Weights of a small GPT-style language model, trained from scratch on English Wikipedia.
Architecture: LayerNorm before each block, rotary positions.
Each number is 500 + 50 x the weight over its row's rms, rounded and kept within 0 to 999. Layers, rows and columns count from 0. Numbers have three digits each. The size before them is the row's rms in percent of the matrix's.

# layer 23 MLP up, 768x192, rms 0.149, rows 604-671, columns 0-95
101:549533576502495474547613493470536553491490456532446500503546543526462544476487411420488491532505620529505554507498550532404545493495456531398477520434528565478435619404539464548417462468533541375500432515486442410455484530518455446450512472487544528542566586555515438488460481521513534483
100:471476447513473516534471488496481525525521550538496465548478536490457568483475511502433400492488494471583583508523485490463489454518544502532524554438565483484499376453554458408532497468439550496487463558482526547516471542570500520460548493526459544408540400544585588480477488641430491513
089:568485451521554469485510468463597471486595486481492535445573531519446397475570492486535441414543493470501457576442432487468540447549494531469527422419528636434452551567483543447563548549477503450558471547490503534547499473479509479550471482556462631529488518497516488617589555535389456540
100:502510604531502569497529529416494491484466463430479513567481501569480470549565535430426536523544549504567521448487352520466456556359515446525487512455506534504475544534467406503424480476537431495471538512606470467505593509598419584441561467492557528555546432544594540509472480473547579622
100:482411412578425432502479570483544573443466445481478613477491515441460491482442524453560441336511583548461517508532517527475429542543429578521466435543540577446519559499581538519565559471474490500447574537450600493534521484542457440462452480476510471487524560478516455550549475447537522456
103:507536567401535456533501482449517465505462520435598568464531578483505539486466473491605522517493570577448377430494366535475516367534452511413506551527483526634410411467432466459572518547554565446607467482538468505529444531502555463582528490429483498438520540483498527495526444527463527537
095:439484391507394488576447611552598435528467515478567481533539499453501532549518522529506529477549510510450450552435446534513482588477518471504575556494499466494547550498550467540407466498468502544498408467447438438463520489488455455521543554557583521517461473390594617510437447506468451523
097:573508507434463589460522474462522520485486512472520454530385473442598524481530541523488557500513522455402580501525480413497520476468537461562496474422504505489503561555591485512539385497502478587487445536471491514513494591501433449585607553497464417501513528477455488501507532401418539472
100:521487492446474603564489565450526488473466534526520561525557441465428544490535513527544449458469504617425492630568560598480473496482486500491468473509437450541492612492485516418481521421504426422480569474445493537430541578559450444511538409525434464596536556507454419356442477472432465501
092:401461431499490445419514512320543437493506567554530495532577471555465500506560547478479514505493506450498473409489544520451502525415504461537392453441438514569557445529495441460521561470568481505552578525482561471443471450531505471484527424496510456619501463539446546496496494531480426470
100:498507597473503474467470509460527486482485468486573601549474545406464441459531541467534505480489508552570545487495441525440531511497545438481486523491366608475516472481399364455467489566391472470489475540520506473571501421454386451400518567561500538499526443597488450497566512490489571472
098:475511475569469506601489532550415602580528476432507550583477442556448546582501477455525486449500446502481532514503554450472522537452417498539468476472541465556569476408447475452598528482455488503522481580500455526496515484473557584438483519472524484445479457505433441456583516550517494518
101:520505501634508534520539399489527537404525465424529534411540440473559516431556583537548453497485432561449520454401446514486482487507492491405459442518510543531574502517465521569572562571509432548530516440480507502468443394485521452616591470420539483532526504520589472475511503514529426629
109:416434441492529505423365511551440415576484495537472517514610544482434510491526495550487469513526502608542526482525435498541552497555462473591493464495429418479480490579454503465416538541496417540519549483454542440489515574515518511474518458570485536515489473538515452517518500471475488485
102:523556498536516467435426454477458464462566555446475470497621566393484395493567470473579508586436599478518575544465432485592424490438567507584546507559498541479475485520526424496490557432514586461514481569506495515543482545477532416511618401527458479531528572551591463538466398460506517570
103:496470464520565588457511511502476564596590416503466625454479497524530567601616642513585499536560496530495552521503420451506572531517438412437506564470443472564456480545537457549554580500561503431596403506595563473511463545526443560520446487508454531490478451512562551497528472541523486491
105:536528482487401465542475541575613434408493506483505507448453483475513460554503480388525505570451584508497517474465458472581530465444477495574501561546426383517544503518556530451455503519499550491476525507423546443561450469536525452490498447474454573545492493500585443522567447517481493495
095:390437469475539501562458505548450537567556369435541504463546527451537554481532499514563478428457614528481503439473514485571478565447443435476430452514438568493445440470590537375583379492431505408564423551469520561392570502429483497437436475491560578443478475539481484439545544532527466422
102:491435474613492450499449459430559501490424598396479432532503492557572494492467500599489520432489529504593442452443460445453529484607556468563479463510469503495489491516526545398441514491482489520489492445423515525496456488419528447530445494423506518483504539389579467524632461675537520598
103:518456491419541434486526473480478554543506428488484503448492566450407445429534497467372480630528479603465478501498499484539531447464550545550465488452483542555472400476543606541567573450419443472577554516522468512574506427470473518551573511534446443485504444562493636500475435510407466495
103:479505451498464467537492530471547515558511469527531438526500505448559530527396562413477562478484433432508510522519528626539488462478565463367497455536462473527555341496478537603552461530578501441533504535460551498445482486512449512514526513433556528478453505469592518500491523499492511521
103:541496582437483563489440474389562465518467531590504467470537492377519415541480466420413470521463513498474604566603485579435460477505452478514529483534551484553510500555509485475524457502595568502524510516613568520546464473506536581390516514572495468461590558562424501486555443584587462440
090:608509513514611468598564478491401542465492440523486530501539598461570532500642491551481545532464430450451487590503469442485477567529414443495455548482460431507599519549494528520516435479506493576532538520479541531479572461536508488478496513493577477558490430528485513498457560531537571564
103:492565588500553454515508475529534461530474522483506571530555453518539620499469543436461493451484459570586574480532531498503549452423387478460421555514523480427511475534510475496454501528451475460487465434539458486597476475504547452445417558532415465463492482515468474461429573549445520544
105:453583565484478503526476477528487459480471443529469586498515518513482489519494510595571493491462531465518491450406511447470484561547522547466427502428558488539614551568445592523467601472559517585628468412480495513612427502421537613521435452466500414515559564459490433601449497509451475498
101:561543471500497583425511523443537606526473392641437534548520454574536523543398558474469542489394452525597517461390473484517501558529380578447547458542535500539526506540553551566457568488486482470496548500563556508426421520516528470468580474497500554483546490578525486506605526403521498499
108:549431473491585404503430499495531461499508467536551389402449455498477512466441462520477451432479496541570408491508514467607511489454580436457502525430492543468566579502445443401506444503516508462450590511445509427452517473452437441481546455449457486497499457466467540541461445458398422504
100:464499446514435448463474468536450382503442554504497562435555580572648441462409574521481577478526512603505494530470468469405481501513519528508475526497521377501524433460546554526526472408521420507400511504526486594514419523528479497466372484466570518453472529556523530448449510559522502481
100:476497488435444518473563444449440470494464524594499505541498519528411493487426539497453467488484481433488491557517357386434499569489444589581496452545462562564504556439485521470369538514507490558565497508460487520579489517467373512510588431500539541473495648462516455469445528494484581508
104:500424499413413472460466503437600456516545494445536487548396471417553487564551543492521562448557533507482553559525537517494597551484495431568480585501478460457546438553449450471427577588484466527548502453575497566503511585424466536512588520507435509511506491493443444472487526485550512522
105:390514502432402464557459515480550549463432503497531454536551517529369450468431541476461531400481491506527427470562479443461532465485508470558523493506538435586578546433576484492485556472515447508504548591441423433529465531495484514408480428596524478464487497520491486487537477485455505577
097:549544579485513512520480547541561549501458492491394454533596495414459482577496609499473532424517446503619479515490583556425381519483377422432559451491408562549587420486576493483532560489521482528503518557545518467534432429527542525540514509578498520490470498438526494488597471521593546503
093:456490466521456622556507418459509481550503358414465522518559534524572537491424415479457490532552509509454419530477401521511490530490476595610499498485446566448450513529547486551423480400486488530537449482464528422469535500428455534386471495522483439573545494594493534459476506545512555480
094:521443517596564459520492455480548538460449445625515574573506552514471500407472490482432467440453489553544574522584571493506418529501567548535531580501476599448542504438441426466500538497497472414554470477493399475438402490434559542511507435539557480462449600507443458455522445562455503558
095:482495516415561519604417579491544430483476472479509516515568652537534394443537450534486527521478542403540452450449533426565500495561482531550481478512493452499524507530540505454446539519531354568424450499565585474549505458395509488517470369406477476519503459488471448457526460430544580498
096:539542475502554435438448506515504478498419462484628480500499476547529550534438503458500631487428436460511563444534461509450470425498500441518553510426353436466519495471552574499516532601526460452542544498445532516484478505563495484473483475500576558522456478495524462439542453527519446535
101:460517494468385503549481603524512445463483450586477593501542432520424429537608490476483476419492472544548516481458542554493543536497572476423514507599465591426459531573515501529526559518432532465483513545505475472498522569455452476498493497441444519473556519405424489539445453551389469506
108:551444553408515488442601453453615532511497508606471540465529513477538476507510507547458548538450558511459521508480520538527496451481482473623483462550500526540514433587440397511455496515536462519479505578555437508531457540496520511411425539410507512503494521524415539536585485461465559492
095:494618429448464506489373472465563506557504404439528470554455540455489490514525535416505420384600477517563499480574577542465512460396536474517577453506416635446476479436446501460468444414492493472561537567478518546517505478554525557464473505513538513483487418520485495474445544442453508453
098:553435484447519537462524422474521431486460556492465520433423503550566448483502536536521539527440533462499393490501470520381449515612542455520585495462472486519534570469430494419574487480500435498503379525503472504527466521419543509603466510513540350470436469527477430495461515552453558598
100:438478468498554495433452455484550534428510406432543491665513342486603539517508432520536538455515541442456493521445507496409586509430462496543529447510441526601455464508504498514491512520522485545448494489538501400517495487477571470458444609538484471560461439543536527519452358507462412529
100:536442569554576524519538466444467537398517524555562542502475426491463562485487499479448501448524567488565468540398472487438370499604518474559460586500512479610535497543504472552529534497490474455558472417465486502671547575483553466524481447539567547509432537536612521511514508524471545547
100:471466453491627534503527538417498511501500574454479569541492512569448503481455511440523544408415551449554458519465509515474469541455570495585529528527379427472507617475522460473555557471557484541483615470587482492522523512445535533519509470442500472505486467496415423520514523492501444509
101:575494505528541440563538442498459558439457529474529588441559425547554507540477425521461474427457461474513501481489428446446385499428412389492513492470569538525488488485579508516538459542487464529494550424474566560461545481457469446541551556572511457463475518620539424478541448473574492551
113:410580498461475584476500461485512472499477461578643551555501541468465522500493496508608479451447489513544481533468476501555493514427438556568532404475536570478561528482520523502427467491527422558473449626486519458515500519460465505524554574595541415513551546522458484524511578527505547499
102:432516425573435498480453536524489447590505526474521522535567462540498428532569475485570428490519503562520535498535616456367549497508530443510453587456480501538516443490443549529520452470556551475492475564502537497509501505501471463568434461475501536481552479521463569459468571552375482556
101:587535530493457485535593438467495559504464507460432453588513465478558451433601462498503495526469520581486589455505497514534431504512420526531389523530415477485547476544453484481463450442510507459450528504460441535505466636472541465568537485494579557525506469571565470448414494478429561498
099:544539565478429506465394461511498514463479503505406511505488421428482435543440486586456515458569494589533479505464488511516488513517497497543377608482565502522402500464495601502569534484508481489500506403471574491560481461478516499448533467557471448580529485536509440509489484526500499571
093:532513452460433424402521489527447576430555504464492406463551440582525542525426501525459480438472503562515525487424514562514507494537473496534467515386488501473522582434567357547670512511449484505502425558568491493466526453492416523503495464492538471503517433419579472517364464457487560497
107:458407427482545552546568537510444571575544515424545563546487517507556561458499563467586525388512445422523462513453529571411566458439527530480555544484543525515507456498393515464483537458507445523539539567426590512413462438458487498505501461565530387510559455441471474421443545594445519521
107:538445453505546524358555543601477515566475392506533522576461562543498506485521507494445582495530372470553549479541472533490448535557446432527519568506498406468494497537520448554460552520411461454524517547452439599514490532505601458514479360451512469524476550452556508572522432532479531515
099:520459563496554551416457605474521554510518496483532503483620481452405514462503537471503395492502543578444514479461524471505571520458484497404429532513438537492522557448500487377560548625442450524538436483559520477538415453574508422518440469499549458448467534527542451510508505504472553511
097:528493416501431516492417464416552513482476493484462556464524443477500402512513567414419491440561610530466403442427580539532502501507571422547582535494454576526504442499523545481457510478616492464542458640550527431610443491521508588470537565505466498493490495536465571529542478508446525397
099:437520417564534450518485443533510540549509541487471501489511478534514554465459539555501513346495512467455485555559517429429557512505573525512571463445471552565533416499473501454460551497525501468541537427496582531496468484470530538603523460524507541558486493508516502528501439511589579563
094:554470407475485663556526567499546430528455496503549509556540505421477556492585429550447449468537470453416549510455439534512432534526434517472558504436511524562472550437528462464474466404487618556467518456445565520473477530509478454581494513588492513562499483540524581569558470426495527507
098:517514541466521641481522478636539515434486553517468480507529498441403578418416494496471461490485370521434432546471448512531452480462488555524389551456480486558468549580548552511521542388530419564471485486567436478504527519472522484599517520530499507494579583538543534543409504521559531479
100:507516545506441576504457526578477525518511512526596520489488516496505517489501451484429510510431556426535527533484520482491481561521497571532592400528422494486454504566523507494447512474535506474530483476492461538549393494451489436578471464558499550492625449474442496480463468521488582452
099:524480526458454487483521474527468502502525533475550511605526450566538527433456541385501508452528515553496516581490569510433462556526545496624410558457504384526526395448384456503511605535443505529504485435469535528443464437428502523454528596475510503483515507516518509501497489499563480525
109:527446476469488475439429540485448467542386495605461517486453490486492545527472394438517504548467466560516527529481512521559516613507464462443407449545484474584469542538394425540507577445519465480543444470447547519523475530459596458589474519588460580560561457465580462460450458510448526547
099:530407457486534545472418499572503495464450521501425536488546500524478468550505482513631569452486442518523387409440470515479543514550501401444472565486576545503508525484471442562523473573502429499541463453535537506453491566478542504515526476530506455484523504533530522447549517589516499530
099:448562463549568537398509404482489571537530427530466474544549433552529455490507470461518463451482538536409421563464493562574428424527422498500477628412579629458487476603484448512474540418549431493495469453453517480452520542486522474536576473479498500564531589429483543477471513508595471444
110:466486539551494511508502525520514549509501533579467567465604494477436583480456348542519529542515502564499528557556475522445472497473476484529401504500366447451593556470463494459421512459530459455480579539490550525577571596502453555525462478460495608571508440447519519492462468514448502566
098:474466529657420603531482549534545456502545478429555505574515550477440566529509466481527485430585585423566514444452429506549537441460535481576456470531611501509563546454510544524512545517462467581397505426556485459465491432485510459489580528476501511430554532539438494479545431560467513467
098:379448504457505541486438505489470410512508498485579533494537458501543516540486507470443483459540581551507512550543383496410534526548553508513364495512577541517465548515603471447476568476507528577508502459499563475568575471514553444482491509479531569507505418505559476421531491583539521522
096:480606420481499557435521633518525452389475516503553611501503509532381506517404599530441460512480573531548540420495448501537539446494514456486446538499458446490540494492490570508533501537441501510572534565446456472493429417568472520438496471500551583608543527591518518498464485500584471478
092:547457480540435431592453571480522575402541411474467511467472484489505517509474493485471487455538490613513469437578482388480434548543411451538482515450485511487458560498537557492539487467485495488529430500508511528401543574426479504502476553433541582481558529508515470467532515547520488453
101:462509525515530480554565479467446452479520408494515535477481519501550437512523474515471501475525547503464518535531521478531471531400422457470503430509509613481550497551566528512464556572482441391537587471577376501548593523435501452510482532435459419500520544504467421422415521470394411552
100:437466525488486493414518450496535551462363409571602556513520477411568584457510511482482490459451527595550557532462513490529507460366506545507509484487582476472539479434491478508502438472469408516513433501473392488476495530518517449539480487509535490545536534453418459458490530536520540524